config.yaml
d_model: 256
d_mlp: 704
norm: "rmsnorm"
tie_embeddings: false
init_std_qkv: 0.0326
init_std_o: 0.0326
Each number is 500 + 50 x the weight over its row's rms, rounded and kept within 0 to 999. Layers, rows and columns count from 0. Numbers have three digits each. The size before them is the row's rms in percent of the matrix's.

# down: layer 17 MLP down (transposed), 704x256, rms 0.115, rows 518-552, columns 0-127
# gate: layer 17 MLP gate, 704x256, rms 0.183, rows 519-553, columns 0-127
# up: layer 17 MLP up, 704x256, rms 0.198, rows 519-553, columns 0-127
down518 083:428365461404459478422483432461378518522526537461497528516599513451531428466518541590487493491480466515527543547520476458554512524525511482467529428423522534503536481575551459504544444542427640498465545460545528539505486545514566508533531545457489533532460519505463435437564502525480457438576478504495484526529479581489501556439453493519408549491563555476435537482426571516495470468501
gate519 087:487454579462536481448592487634439475609477551459485509528538528532591496570574572477481558457585554551508478488498527449570443504535459501523537524439401529445568475537515611427475400535425484544490434460457576519461496444521475454514471521529489579488501491520519538515555445331479513497474561503501472535489458487455449494438586464536488594571395591519426501497526450623551491451516
up519 085:546521542460491551498479534556398444485519606504560574538481509590472501467607593474396559554536501518471506453560561518489501452525471489464441425528472467481474599551513518469527589576495565554441493369430554513550473451457447482518577429549465504494438566519452418504500439448466544479463445536518493438524440533481534514455517442520569565503554549431543424553494470462495447538468
down519 086:631431485431462502475471424512500419485514513527494492565495591517473429550437532500509512533585315566512436511489497463513467505467514517577512499414534516571491537581462519535476541467569447462473502497425502483566556489445531500465436482521514531430604460562553499495419494525555500606514581512494445447427430518500424463556498531518547517452486520628565546393606548484442547449473
gate520 099:477456598503563446499501450529503495403428567431501452458537503526615409481450467534560445520396518578411504473482436506433545527455438550517464516552509478475491532547476542534482456479543470511491461525472400483520457571507633534533509478493505480470480499452550525457528610494564493484495493457552496441563543436442406465513597472544460506545549473542598515429489506412378521583472
up520 101:523556428502490539482460464496462489558484475480488522464489495429552431480493404495533586497514474491637462492546570571467537493412520474502495487484487492525513473473409498513510511552502539437464496491499482472566545416407478469504586423543515461413427535445562469529389450495593430519541470538505525552363503417523499507538495576469549469541454473488534418574442519526481580473480
down520 102:530562638491507556509530540519522545598440433552543431502572597483487524508534478553493490530526487459603548476518537552579397543502583501511568601588513574604457488542533513456448558479419566459568569453503472519585459488494555601527454521445448513469539430546470599520551502431465496479418518475542442472471426465530493620503459560465505584539581377490585578524560499520540527396441
gate521 105:540435414442453499527578446462470510390550585524532501467503573475473566541545526566497440521506502481536530483501502525536459509451510576493561433522537431537417469435478477492478533435592384578439527581465486425514451502501507447489520563452446457512524459583428546445489441539582456543480446464416601491480497569532538578400532507387516571531545414471501455496487486562370525545543
up521 098:514520501461489497486440494514530531466481567492475476530493524478467443534543539489528482472461498433520538516510474491466443565489421518475506454545455479522604494509530432515428477517600432481584514425512464457462460472533475488567564472534523520471538486505454568446475554475509443516545567554531514435486547502507515591478429502553491548478440390488514572579532510442448533535527
down521 097:490645500479445526414563507486499525551471564565530416455521474431442370526477450495448572456435564507445570440522516521499566530440450458427578528575495521476439605479518478495554495459469491533466513553469619507457485512448563442545504407510517504472475535478479536478501532558567493571514463438510508445537517566470498531537511575511503384551464463441449512580508485512467578474439
gate522 099:468542386530531600546521402573466573507578570398550517416452530478492462536454474515632449394539577562490487442557517414443496468502551402554586485477467537562518456595487492507490567478566453495464524367524573462456501516529454447460487473515482504445460425539468556609444495511450564509452492474488493498520450544449445511444538581497463551470436534514509542513488476541530546493493
up522 097:524507524509533499449503544547422493455412430553522408488547552456474364478565516434518574562479452530521473544479495499528467539522491559441443526470503445483464475580513475488436436474393541459483500515539458410572486469485536559456470540510491520415521428527423363481522508471579489444471413524510445573479601450509533455533474470516520527532516624480453498420456485515446571544491
down522 099:552543473500471447483479569493473369499510404459540534519539483516475580528458451498548536411484499506549487502516495467416588446467446518502588529585528449574576533538547514505510513531459535521533548535503497512502487603481479439502521462471476590451420524496545453519514553566462491462580558484576548579474578506561499510460486512327464528536525557505559524540445574469434495495476
gate523 103:521462546467437521416500474437471551562447527461497542468594423415493430507468397565474504520445528486441533471572530416479494485538485520530450522479471508495423465535510459497443479427403584441449462565512545504449550517464471490466535496505446548560468490562548356457518518531491456439427457484566484357510529486503502566519575458511508447572486451561503505507459471482392482558485
up523 101:453439522433546522453456407531540475519476616501499496529508498466460541512517528498511582508457469485423505484557470489610440501479473495560447445448528464497483478652559525539524496371532399461457457561476458444509497477551501521561514420466450500510537491558561438474507516552574506449545533513492454574506598551542491432513454419512484585489442536369489495473529512476493527566581
down523 103:423477501501538445514514479433521452505478474533421472450483543436564411522460514504539525540622478508503411580537552548522546545467557489510464490560476623450558539435473540548511464492473471500512440509375465491592586408471475514459543436512409395500443582515429494550493486553437608521497528477483460488510549471508492454568507501441599528464540532501484491381439480516426575577446
gate524 107:548478499564515577537494483570515446521514522547483506485515468434545514469427579526543543594568491542492490518534574487562542401475441399500529482514571514550513456508582513583538494506563486560453588494464601432495439452436456466539568477539522453445485572570449488515473494489425553503543474569518500413518558543462555503542475475566563515513550383546516512571536537573500515603425
up524 107:585472510537454478509476450462491564519642436521500474586553400475491449434500553540503488502473548498542526448458493562553439419553503538471439439532445481529518463441449534518497491524471578470483525515491462492556500525511478505508505551469571539569486472506553470508579534539485439605551475370541507477501392447468546501514545552602472519432523450453441558557455424507442518502569
down524 103:404513492512532516487434535423444507460520444523481556529469471569526427395492417512457388538513547509525428499539469581505410536614460535441611438467431509518576543440466525498579499613496466478469446629485499498426512547441530585554517491536536428527545569547479549450518453436476525565529483437569516431503546468446527433435481439455463460336472491499424445527586360515374464523467
gate525 106:381535492508465562497456548521543484541436512553509534516439545412505473449561423544560597584507472533463447503476536504465503472511499534524505521481491489525444481507473493549537522483596458481569427456553475446466530463556465462459549518423494469488425589476455565399476481428526482451554523541516503503485584455498483490501352393534540547564518495508465384588616512474465579515463
up525 101:364540488556522514505543526497416585546466486447460569464454513439478431552597449543487633468513467426590517501487497578437456528492526506534432492434534497506523460507571564533436466500523475555464480496406531464446470495453464550531528467521553476521564438484447555499555501460521506434578569621450458448459552458574617466479480528493476569403621433518469505526532468459491466505496
down525 108:438444402417489521525555482521359438551414462415481613435409498449549487538515516584494555519480535596403483587427459520537494517527473542515435486501493566447485520491503446490504506509509456520534560565579531496493492440508497523471477572526579475575557474487408527501443406491511575508540512561574427486503542607419524527459406480505451555525424478472515484424588535510573504586464
gate526 101:497477539460441515487460492457508487401526448526522440399520555513436495503456512455481531501502483540556518512604442455462463425450517528439558468496536547538448489482449438448568494450545451451577456530505502468486542468488496565467504475492515584535525539614529566390518557571554506529517581583469442556464488521499483505555510414548396513421436402531443512529522514525447560617481
up526 105:498508438449484473560466589456508458607422527480461507554384529478406461425564486429495458516395469560515444547521523473483380558468530519503508527544546493490570502500497494577488585466461614501473482422510492460524524552472500397546430526443443443659473470545474581562497466389398398387530462618523559519481526446559580517486444494575472562476490442469487523479487470493523404510540
down526 101:525449511509492609524488533524493521552523463508515501605449428534500634578517467443525500638513511530512467481433501420450563520508476529485507517389500479406499439471542416520528528476424507565478404388615479506551593452472490441489540496509529466449492526527483541541435422535500541480500537592444507494404552513466557530473538521469444480617492479545612593514525529507434432508526
gate527 103:550521513448523605417560523470467453582570523451381538489491538565488413442426583457495436514512418381499572542497485509616479457450551576454496434474539484529572559402573552575455505560521575465569498476523466501485522510533528517481505540532530455591518515527468428504483520561463500493471542567569498508521543516585503560507568438499515519490502522434563453485506470458454447394433
up527 096:580528531566376539503542565451456565434511528553559552477521458527567589586551425532499517554440433606613532477503507457454499466613535408520538591480397491422532602493495520569555582543546530522406526474434552485513514551471441383498506479545512513524502494455429481503423391540556523445482435449528459457503504593567433525452619479419591546538436499458492424574482443440469526533587
down527 103:514501545527505526503513532560475520464553407394536498565519572512590537471530540530514502523487514484441489522518532458479588534513508550516524462591412512511534511495454434432487507419515505515440500484505433480542485465534599478423559554490466475476553432490452602448578432503530598540515509363564529508448555477470440513532449575466552563513484461519422514540565463437468418544493
gate528 099:516550509594476569484536480494446550513454437468447521514495516538549453531502504463516426507495458477511488509435534627521538546514542552449493579480476491511473434528599532419479456480546477536379603464507431548489524465562564425405490558464385476507514512499531527471398502536405450466539479567483540419521585429526565487494441521582407663433471523593392448498500559534454496543447
up528 096:521433497605447510462383470620539548440503568546557591571538533505520557524563476493396574523418542564429547599515510484436480521483558479549527460529598441494439408550438577539475512534426481504612564560491423469516478525497542564518469491550508486508419502543566426520577559497556490467493493493533450435391506483476482594519419457487532535509459447486565566517485507571487452503488
down528 101:486551410481499501482454503550400499526526556482542535425440513589535407482489482482477634499511432373512475481484568549411523529538500587508528551468518571458467525480477512464487538609541505491532575487489495458508491537481413520579539563547462501516512519486532458527453448494432471440528484453426522501448459526503577553519520495511571447526407508558495429552467536507478486573528
gate529 103:517475506536524479403480465519612445518479506572418460501474433447592427528430463566491512466467467572536488439566574456556469483435497541462550557561466533519563428563449521531558407528460447519446481541505491426466566489490525507494479544504495579522517448475509535525499518532457487474459482583515556399476473586527558511532486542515474481502451551472524439578489424428496530411492
up529 104:464492468503485522454470466445556506520498496519510518434534569377513539494596630463422497449495469490471461574541483529391513602493562642465472493525403517559513573512443520552457465487525384429532386481462579485473571494521507454503535545494470569581548472488566510518572510531392402547491525533587498466451551542440544552531522537522535579617391446518476538537575553541475543459506
down529 103:553388522618519539561480563436434432453469538563551589475513448464537483448564512522462538470420489443543532526565460526475511498498498514459539499508525463501542472490471521491487429417581508501494501522510532433507515484443561556449483475498563539479403453480513421518343485580454553525517448547523514468520436593460462476556495457422576427620506660408487566471513511494526471484516
gate530 097:532579460552533535520482574531566493572569588465445422426460491414514511454470618375525495462489489509471471490492465473490555410496520541538501521512532536501535592514506514479483516396647431534467523474467485508418607550517628537476553415559422500516429493448463434493527492520441408501537477499543569530439474468505439433513499496462528528582488518455441523503502425542484495455505
up530 102:488512492393538525534422550494566433488558565533375576543515492465616523471457467573472481561521458578520509514505486524523475419515468483509503522563486469513518474496416483453535471486510412529468445459512497481495475560495497467398472535544483491461448446514580558535570512446483519456443432605422513468478432489573471558570497533542487486517534521511557460422503529544403533427520
down530 098:516496557499486376431509462514515535472562435459492471498558527535474527648495534430483555515480462524518531485528460510415466555524543558550448406553498461440469449507479501534521577582551424485557525484427432482547477519502534535509597449492526481594557527515522538553443406459483563446477565490467498462446472474436515495565416523420457532497516538473532545564502478508542455463493
gate531 100:453475559491539422462458550581488407497478515526521508563506427463454539489530439427536470477457500508493581492499516551428469537490501524487421482439533403502477490422534549532451450396499565558597551490488391429513582470478551535664449551431493514460638477562438571436414545564470547439542516534534549444534508495440436473471482477532423595481491477495516531498521550484509491475483
up531 103:514501553587496496446504564516498533502570444555516497555612543412516491493519449618540446562471522498525559540532418530541556558501531491486493377484477484389509519465524498501549488547460419503501516553481478458554531503426554586622439423402436543544544480524445523391428488571590434395458498504474478543615459561427551517534604473454431541461477386484508496479551515552465449542506
down531 106:586477445544553515507490430420580513517552466480538403441444461529477447566437441443485453526511513540582519497503526510564475403511511427473490483507527618426526414499464433467501490329524487533461519540570442474555524460517456564466566492532520575477474575572395479457527377498523433507560497530451463445521478571498516483453556437382474479557511601474498522416525620491428476527520
gate532 103:496446517483458448473497508548538530431457442484401437469492506449538531609481525492489558600446481472387430514546452530491597517468581381455542449474554574454514466513540552577458554543503474445500518460481478442517356551495416425472482468584511468450442525523585550434520422554573560515478525512496490550517479534498531515548541545479500535589502534453514430593586479476504586484480
up532 095:522515494551501491512573492516504550520562499481508449496546438458565573466475499447617470602412514550528509457551580471503526576493555515524449605447496547420506484404517543498559435525450524546472439474526413473545571545494496483523492467519493506497474468447505573480555494460530367485468551515516555420489459478506470534477494381445523518491469537381453512550509533472536445406476
down532 102:594532601551581623517492499599487502573506475516490545550650481482488499565543461434470515597536462493514413530556417531516503485577489445480514518442538497446524448463556448488496465524523539440503424539534418502605478537574590423627530523528500505467568484493500487504549610566414526495598386514573539434502541538498514510465503512529520478468562568479568530509443525496541491478387
gate533 099:472390423504544405474556454545505461598490417554541440520505425563524464446539453493506518506508547550435501438484545551464463593499507493444451385522510516445554521590483560457461512538529490454352534420568515564496496536503467398437528527494538495562476541547413454440577591458521586433509592466510515514523568479539408521507538491526448467493549538620485494537585560538488517559489
up533 098:486570506469480469448455503508473473610556596546497565482467494547466489440469425547500511477541463570479506480525559399534548499391408449443518498466583467414526547442458495450519637436461523536490499494443506549490598540539556553474461470453453500458421487485609529441516475544545579419459548433466466424431540487526526550522545448519420426555597555448475511502462419370438503525577
down533 105:495435531451528440505550576495484465463503525465451491481450518471393576469488512525508496497509542509543457514553406475526417567500554534513404484469557491576554456617479553530424495499565509420558497506519510484556511567483459573439435486549520512380496492455480542505537487447483615507515466445530540471493518409591494522443635439535484398435476575507434504578515611584540435528523
gate534 099:583457489479589494442516306434525436539409569478461564448441479539545535446471444477514581361476460523542466465529510458433548526565538434541562508455586490513512426511419512539419497498481503591429486544570417454522529437497480485442489480534535477500522467511510545440427482528538507451517525543544491495519471463455425504503564539440509478444525532481484490497554500529467554464518
up534 104:545470581551510488539538526465434549479448369532493539470555463428518524473469505433461481481380514535544487545548477599645568523442519498385454554477554491580491640508468543463409529486467472511495470525503545499592486487568540498417558572615531500498541477440536518419477533444554496512568485495546428546477495478525467440608440562449418469518503548451542519413491492493423510528524
down534 105:616417485529436398536465482496464467563529341519517492497467466506461548503493467474477436457470427504537521482402413535491452530587521633547458504515531526472448537478515544520440572482550533544550527438490494533516430409512450414522514559567517474495513530449535489450468495455493466547551477444472578503466562515632449479467440536558532443635540535525564565502401529480495476524481
gate535 101:511544536482506520492482563573547419518634397490609497415530510475432571453576532494570521480561502443471563563535423374537470472542438481456578497535513596538565525519448510536547503455515494591514539522525456510507530479438561476536594454509518488490509532467445473499493470561494491466561510473632546591470539549443558533533536365534440476496488495442444551415458525521485631508473
up535 102:530496602495417530585511568533504529523445485488543520509407521456487605452574526471501492543458533449467525533548524437455527508491557441471404527492491441433526566391502438467498471511452502411637515484497487540530448483395575534554472460462489569465539585478470483523536589507499489512570568492486502537592466543472472505406483456489480516577501553496553563519493517440525526525520
down535 098:588512536493534528524470516549547460539499529577494441531476514503461521540546514616475511492491528471447511509511517377532475409605490537502448565500522402558512475461511430531504456508439508434559441474474533504517487484425465635552661439514540466522522587488542449539553541471488539529501327546481491528455496547503563571446473502555536464468504567543574499442560547519509535564522
gate536 096:482481526514463406482514508550431440525498512495546439460584502500450489520397536513481539548402408480469457632480515564494492557517505441482583590545458504502502475558484492486485483565513528430440600531490497480518522478497528452431464460567386496527435449553499554573530495569527513523490481478467526509409446548467487498375479442445578478549579431550540402500468416527512473555542
up536 092:436518410551494526486524531413597505478506467594468470485477576443480533503433583506437467462428494402477546390463494523527526569412535495482489536483505424585558450396555413437449510526492583492469457510496536530498514489540508447515490481484464553512481537493513480371469544493506491522405541539459505470422448489513526666455417475502505471425528504503483535490537437557472507526441
down536 096:541509433563431449502554526472592449545520538575489589514505488449491522421440453389462526527506478520549461569483435510502580566456484552501407527477367556373483502502531504501453540600461508564315544408506539503549484532531455459552475547503496475500515463533554451537533453477543500546597469459455337492430490520562480446476516490559571494459510522504512533468503537468446492449537
gate537 104:500463578481528480596476431546519509469555535520429521453518569455499481528517479394442564465620510565468449507619400506511503480546478565557458556469466470432523557468458452424476521412533521568429467390567457477508493477485494515555541517463406511479553516536473486492497395500580439503571476438531482559493464466568535499554500428490417380553478422448457482498449546428485529487398
up537 099:565457527562559494413515473500598461512555503491482557536579519513481440476576593489531516471400450542520514414445516490458477561474422485578458485525542618505548587516471604534541472518547485535594507449545501473400488596427516454516608536484549467481526514553576513535540494462532578518516466531488437534542515545504581493492526512430564460358495517541659484467481455465543496553477
down537 096:512519499488411596440450429474495542485508533452492538431546487427491597499415457497569558469459480525564446458453577453468425546461543459507473418552448472602587500572573430496466528531411501478501581457450547417478474518377448538591485560531550501457512492459547514528485509533352484487479535500434511367559500515482571571411491533516534466365535518593522457549509549525474533487534
gate538 102:473458528452555474546549490517554543505565515484444563528462533583503520452553551538530604512519500468403488491472545556585463527506562507500458472496502413586451516430499452526511539483398501514506509362523556463530547497446489523515529517468394484579490494516471522484511540680495577491501496537548436482451503540594526511572577502540539622540456507468489523505584462533477526438418
up538 103:477500544569644528499609499517442476572430404455616536492515453439414542502491479458501501405461498490499563463501474550473539567527454502417525542483546485511494553480482525476570513372413575391511461461519532456499453507509499520504526433477554512448600488509415526549465417438567471597524567545505507481447504421586389410527499532531502495575438581494513506485612523466431483483548
down538 101:463513535545548556510570481448482488538606474525516453485540424541526554484525513453522481483479511431431505554493499475495570600468536516454473547556512496395474550492469535423520432409473476432561452483481509488531601486569506385581536505518563486533458468551485557510558499391498477489572526437476514483533499556449552495541507567593503392552506562477496494410523477512518504451493
gate539 104:460477456502536481568492549441523540567553509508504593447493510444468526498388441522378454569531498476515449528426545452473434447553505508398480502502462575448586563539509574530452480383569480473549543487463504453537496412450493489523477571551526500495494454432517449496451447576439473485524485439481483557519474505406469547502536544545551469554501451502586509468501486524508484593477
up539 103:508410512500569503489496455633469503499438387490441491597539465533477540578467547635502456448487445486544611403567385590537546567544551570532565492449475542486431572459543508447534495511464514496565492541652465545496516492543508533455508451551421550477512457555557548499515502517464579508414520401424436460494476532536528524534550566510541560506493510507524513533494502529509442465449
down539 099:502578501447461588526473536494512514522445533398463573396494569530544458400531519538473504560403464569549433492432540487540507565548557381495588631521504601551517492438486549528623399412445469464390603504554471489523550438478484534519458426588463439462495555432473498520515419523523509412477521460502484458395501470495428516510526520529476446494344474503501513531479478468556468458520
gate540 096:457543554461517590508491515493489524518459479552523454505506439454459467562591537426511520509547517457533431505627513448409418519570441362510538563556461510507425545426481480565527498470513525588612446503496523535420527463519522515493539499512476520560493481509516569503409519574576556417507490431456526576518400386516498552524524508500441563490476481503501593417571501515483431569481
up540 099:480460440458659442483509534432435494469488513527488480542516492548518534484468476544465489479537526547460542508572499488528525452448530442500412540505548536607449522547542523522552491475555490456495446479550548523579474568560362555546492529539536417493525515467536448484554423560434533497510512575477552471500425460546556404453471488510439496427442470470583435507513467513540430484595
down540 095:572490513486431494526524528417498470512543387494458489499518375543529459514575550565560482495489395488491625525536477530522528466479518517461433552545552478379575502479505501551480557423504469579462597519420478503494536523437580507577574428426537563491506606553631387483495507525507446541536537505551451543512502457489568533470462517541492510481530499433383469459534515506546514459483
gate541 094:587415509494517541454564507516417411505490560510498508481438545558475466461464521460427423448442512555487444447561542431546495451531491541458487518608501463587488516483451612456517444535532456542435512506534453626479466566463484484475482595416420538383580464610466468523536570503488384493543616469527414513477447509511543503505577579467509459522456532528493511477537530516505480566431
up541 097:466553499528432567460466406466554469489386530562518556476520495498412534581461494491551501591483463576511525496576513463481532575445465575530500475462493472546535475582451478535547499547629531550511475549449459475421459435505486628494560516508491485575476453449444524405580505498569535466586514547479536493429429451450558398501519538582543459569544476549504533527432498445511445477436
down541 094:440569487508480524488493480552508448529492482642424546455496555420511496536472535438462543606496549468485587443416538461489497488465479597486543604558507519520578447551495461509482488585520489518505504398362502501544465414477561502543549574478477518570507512518483554427388464593552517527480435529494477517518591538480497571405484433578503541510467445435581393555541502403520493492405
gate542 104:470555585455486502425424553504557499513514541532513489508462429367470567593462479575441512483499489575554437562534492444527490529467488559482492480514494566451477459467493526551387535473498486535462508356481462493490508489450593548625592503453511550470492582420521607484549528449455578489540545538541412445485502540563497496542622558527445512532477469540494512534564521476566420448489
up542 106:519561502553447505489467561518491494482566493481553584612471506418493597435477469521504467500530454509577573521504396452468552476508558525513641531483485466576522530504565596480481465472495469456497562488407491484488537546443484531512538487427424504457472598471502495562511431544531518466566596481510520514513406513536528505579474443419445520523522537436521487559445494518482510600495
down542 103:557517567461472533518399499507485582473529521452549559538458548530513492340484533476522527524464562537515465477481465530570494548522451520446458464452453451567451476489472533600588620669522520510481471459489535520410537546488534503441430522502448549617550535492512490446514482440510561469482531471465561476427466497515546479507418456499500500490556459480529504547452456511559431505611
gate543 112:476443528563501513500616473492496492512492439460511461519516376539668496473522537423520488448483472509544504565520539534531462557482524486462508485452598522537431501569570516414555500464536465464614508583474509478509534453453463419584543460501482475396535406522458496478477497546486534459477544518514544464570536444498500512588455340611470525491517456588504480499452529594546523513505
up543 105:470451520495516496484503504553441476508469518462538403510511523494440496533583466463457572456465533604520529508524522387523524530526509452577588471602629524492438537440508578601541535515522468479554481506519504482577535465492486503503594490532532522456497496469450577385485497507485524467482515451486582534543587436476506452536539478570451480584586405550454575457526559426515439520478
down543 103:485512427457463510582405486551502498513504523465435483525494404522540487376488436435510540471489466520452555507581481453536506479460535488493416494475579495533499493520527415538543499476503445589550442484488497547537455457472492491480509504505507452524352555540574496487529454431496453518505462528508476516556403528507470461592500580564508500543482528524544490494529458509461329503481
gate544 090:457492463507555503533449528422460536508451487509465489457535524520529483506524476473444557653462479495466462512619453435461514519559504581427514472575534429392522548538503529518449506505496509483508487515587472570530502540507535444427525441593589435486519493468635542533411553506476540435481492476473361517470488507514528578526594482494471549572582456569502485457466451475529455415401
up544 096:479473540480542444526560433425551518552527487496563485518499417414527452493499493477479529559433472546563464507598418468629448526566507473451371492542494469390516527558476455449463505532539509609483557556554458428382517537561495594556542475582492492450544561525599451519480493514530481547512548473538477447456546557518447594476527494502472492535589435443421452480471470470477443459490
down544 094:569573490516490444430577576529496543521531592449548550536535524491477497568492548440419525432529410523477501448533468459531455553558527460540511387462452478557505556546566498444489531514471477470494491521444411509438540527510476489647511574533492487462455420521514342457439520459529537504512512384507506532538379505443578517527504458482577578431424466504575481472562557560473494467486
gate545 084:486430482546487538529442467546544446457522541479455512584484603453481529549510537478420584456365539521519439525439561456522633548522458528477517474521540512445526509464484531414490514465513603443540491670544511448492484523528585430500489489475550492447491516511443435585439478433482498406471514509423502538540447501465518449602550573544493439532580539529471518580535457510505474580511
up545 091:435569588488489461428460501511494432433488523433532531425410525465499549504516369538569386540605481496528446520490496493536490439452488556429541479539547457417578486477486476572566586429479472507472562501452539545489514510502378570462545454487526528625440407572396388485503497515476479522588540481569590383434479484465453517454395514570467509479518501556473495452496456534521446533447
down545 084:491524429382481419456457531447439399528537544485506433480403415545425446593469537540505470454421469445440454563537441514503569548556484440475437458430473495441507467455615538533446542528516480511367492508504528515499501458524521434492527572460547474416498517568535497424516504520521521455435456495480494588487589625537525597386483390430500554484465457475560574459537449478478555471539
gate546 096:465454490501503504419493429523468531516461523455504495350569514532411425563452502495586506512551508478455401441476615425484441460527425490433522450563478504410484502534473506508560527515474418615553501596448574524500515399526487469491458506538534442582505540577536556474474489523549624460505503508446503564552428477480508486512605477451552509493471570503474582467434449508466456491520
up546 099:532525516560503588501497581577497595514533550486585463539492501490568540548537555509503431647505466470588531492496434548508510544471543522502501475508425451594496395516475556535546518459496494598539382536520427560504461505533457634551399560530418496536451428530468493592511469550529646638481520575537455564475458475442529454483499555531487543622485523498575541512518490508507487494487
down546 097:524490502488576575424541507517442470478553518497467541497546546519553536492548463422414465552372471470396493490551570498577519472411488495585564517442539490478544487523563468404466571553399495502555526511504509450435413402415512584565480418519508499506477520541490499498517540443440478507530490455440513471459551492490596497529496510457586524529484443572487472547598524480573534481552
gate547 101:469445444512440535457623532496500500460597551619552545549496528469507455447532500499441510518496472546450533529497538442583517550476523447501487555418543501555460528655524467465482522521416494547412464465525534596448481507442483535509546499532483428453525499489457588571501455465506475489602553502492578506496529465468483558600458543460476549562421567469537402454375459467507521450560
up547 099:628491444484476539560483480488494521470498520516514475502515556477461451536600520488494419505477502504549522578504520534522651459449436439455519507559551397471489412447484371443571516499472512476597539460571409496494516427488534459577534456555541476517468525548572494486595479525512492501586366610497472565528491502495541438396472529515462547556495461560496487485510417474547447522491
down547 100:521447521510504483455578508500474478489490508478477546526435362436425564486533544470440449542481379420408481554523453426483467453552459446579450512468422564446525589505541483486455451510463473532515473504539487495588486545541539455466521486553476535484503535424438442534499494456475419562432522484483438602540480494410460519604565581603471548410488380530479505496442474533453519487435
gate548 103:561518514472453458525525454482505467567503548595575489463519522529476520480535546553374553489408519473507504571526552498555554506467542527521467533548460465499559525462494561457505516467539476507440516548499483469406463375528486463537473600545471396385477458446379561533490467455611448449500438464491621470435490466437557427512523547509486549544410442512472528557448610520417547607527
up548 104:572439488508455531503556456515571428471570567441416566455456475547517509566543466434515448465498521406432562503404619551460489521471461495486483545504522422418548533474440518455415508490534573548437550496501550506518538463502485511483518484542447422481533489435466544523479489450534480472562481544469391539463461446469590491475533621591575521473538480525495542466516440565411581504537
down548 103:445490480486413475515456531461492567489530491500519472442539459542588614491517487482445539442465598481491454411549484497517527554535473475426541585445595557504551462566589501595527465578511541475448468508467522515525459466427452419422431557550517487502390570492494491493497502495515612510405529495553577538539417509577548524503497533521587529570458446560497423562463462545568519528566
gate549 100:443514553520467460547489460461550516431520497543488458523470443483652514542498455450474423506479464582510480570441507514605474494486413618441549522543389549424499496525511494515506493482546521610510527538501429577431506562449456425542407580454474438518496506462617520548495562441442551571450554487557650407550480458494459558585508563469537500465420486519517519510506403440507490490401
up549 103:604505488537553489468485481431493441410603615440537551444519430576458494450477525492473370482556519475545480591558540495444533451485509480488480484382465521529490544491500554452526518488582563481510507411438476496547529449431425444547562541443534550462489487505470521514608440507576481447535522521487532492460442508496573421551565562512342553507589539467402537475560487488512515494548
down549 107:473499470441536429577515483521530478538527540493581502498592463490525509511461503592532449578517409476510462470493572471461455531479493501562465521498568488504486438469501508594495555397492536513572466476381532531481515592478530553504480418571552512491469530519468509555445541484476387567439543508505527611490472483461478564490460503533549460448411538520545524533571454483456518484430
gate550 103:492530556506495488524602456499494389477534489478369445510482498508489527458486471485535515512570466544519552584538482567522462506482401472501551535535559490584444545497459465499455520494585478398481494577468464412583484482538513551442480430561383397465559494528384540494490529473495487479456569474458436528563447501411413529539552473543466572557530493568486476484508526422468459494457
up550 100:521550492506456444507480448428499456523501566475454504456389484507567488504536514515459462615551619489490511483622485524446524585383462518557436487473519437523560429503553512505510516539481555586450595476510541529491478565548417408471560545512538505478528540582465602449521516434534536497524464530531570477460500416446414506542437542425400475465511566511445545551502475484399497500480
down550 102:448448608491538482493580503555514541482532418488470502610523577535491470472522523457511597587617474430543549552510507455532497462539480429438422549409415559360436477489540523456524457485548475560552489487498449445520448573506400445444476437406495506438499527489472507513498542496541410505473572513447417487574459470554566454385535447518566502558521617481550510474494465564563525425539
gate551 099:461488505360565407511569512421528504554526495499486492510523544464540543571467640578541542419524443460484523516487491544555512436510503490475569506353438540518561520568479499481473569497565595520544468538416487509550467486587501524496421515491540463423444491431424453506520455523459563504555428474551620376548485448541468504430560547611445474484489463508568463520482624468508450485461
up551 103:487444474519562398426525467629457442564573541624548500581505513528499551528513633537553431499583470547459519509524479447470618467453603505491473588457493501494542547552445524555514506505496552559565492511423502455542452520502508436495428503499510516532476533473408505519507554597498440545474431520500529444562431525496524514555530531547468516445487544469538547431499459438506556439526
down551 106:461482446450493471490534492473508537521523494431561391477506498516507446491484428487542443388601495534540517491551424459509582562463463416457450570473552493504495623445476464545552522466546557512527553452497510497475496569477517445611575433472553500586525566531561539529450424543509493525510484514608540490574422469418562576343549609489446544453548492429531558475501537464472541499440
gate552 100:514448484444558562431539563592494485520477462500641514443406528551496555472579524490602614546465516456410506470545503528600468542452576473608417495482505575416461571415466408537462491463506495454513506462456551453498452493445573470481541455548494564535552481551522600417521520503448528437478480527556544457472613565526461548465500523439533516475561607526472544482534515494552538486364
up552 093:542562442419513540479454466515447511569547535382526469565436494507519563503504438403446477548560508500467461425497590486554536465494504511510558542436507545561554544436525495477551471500415540420509501398523525496504496526456518500400456523540421441559460524570563432474526446520524484518391499525494486504410431496577443594503509535447534417503555515491522563560507515465523487461602
down552 103:510483462495578575462484417512480522471407447537379454476351432414494494456520474529551576458488559505445439451520439488515499452429428550571514430607488567535428512574451551484509520620435511433440467512506550535548465629506483470551488452562459440529525494549453550599510550508478536526453450414523549498518489506575518487491571481485451451426483458442527454508541489467495432517478
gate553 095:442524504477498466509460518444446518472477456425467442450450490496582502460535493495530539582468446493464493531459465499485556533566562545502528611528485464489552551498540522454490605452483518516468482420449513526562418439325462478508530594521438468429487530514496475529586462524402469478538495516591450590453443468560490504448425437467559510486505581466485502483514495495476486573508
up553 101:527403495488494487542440552379485568475532416454472496492370485404516567521437373470478423447548477509484503540521466456512511478484614551514506536526548481422513411511502543485507546422509575415404489571492508524416459574434435477532483504511491514476425579515432514598645478545502436521493491535469476686435523515485552447583496497497482551468472466503510529505539528533439438551592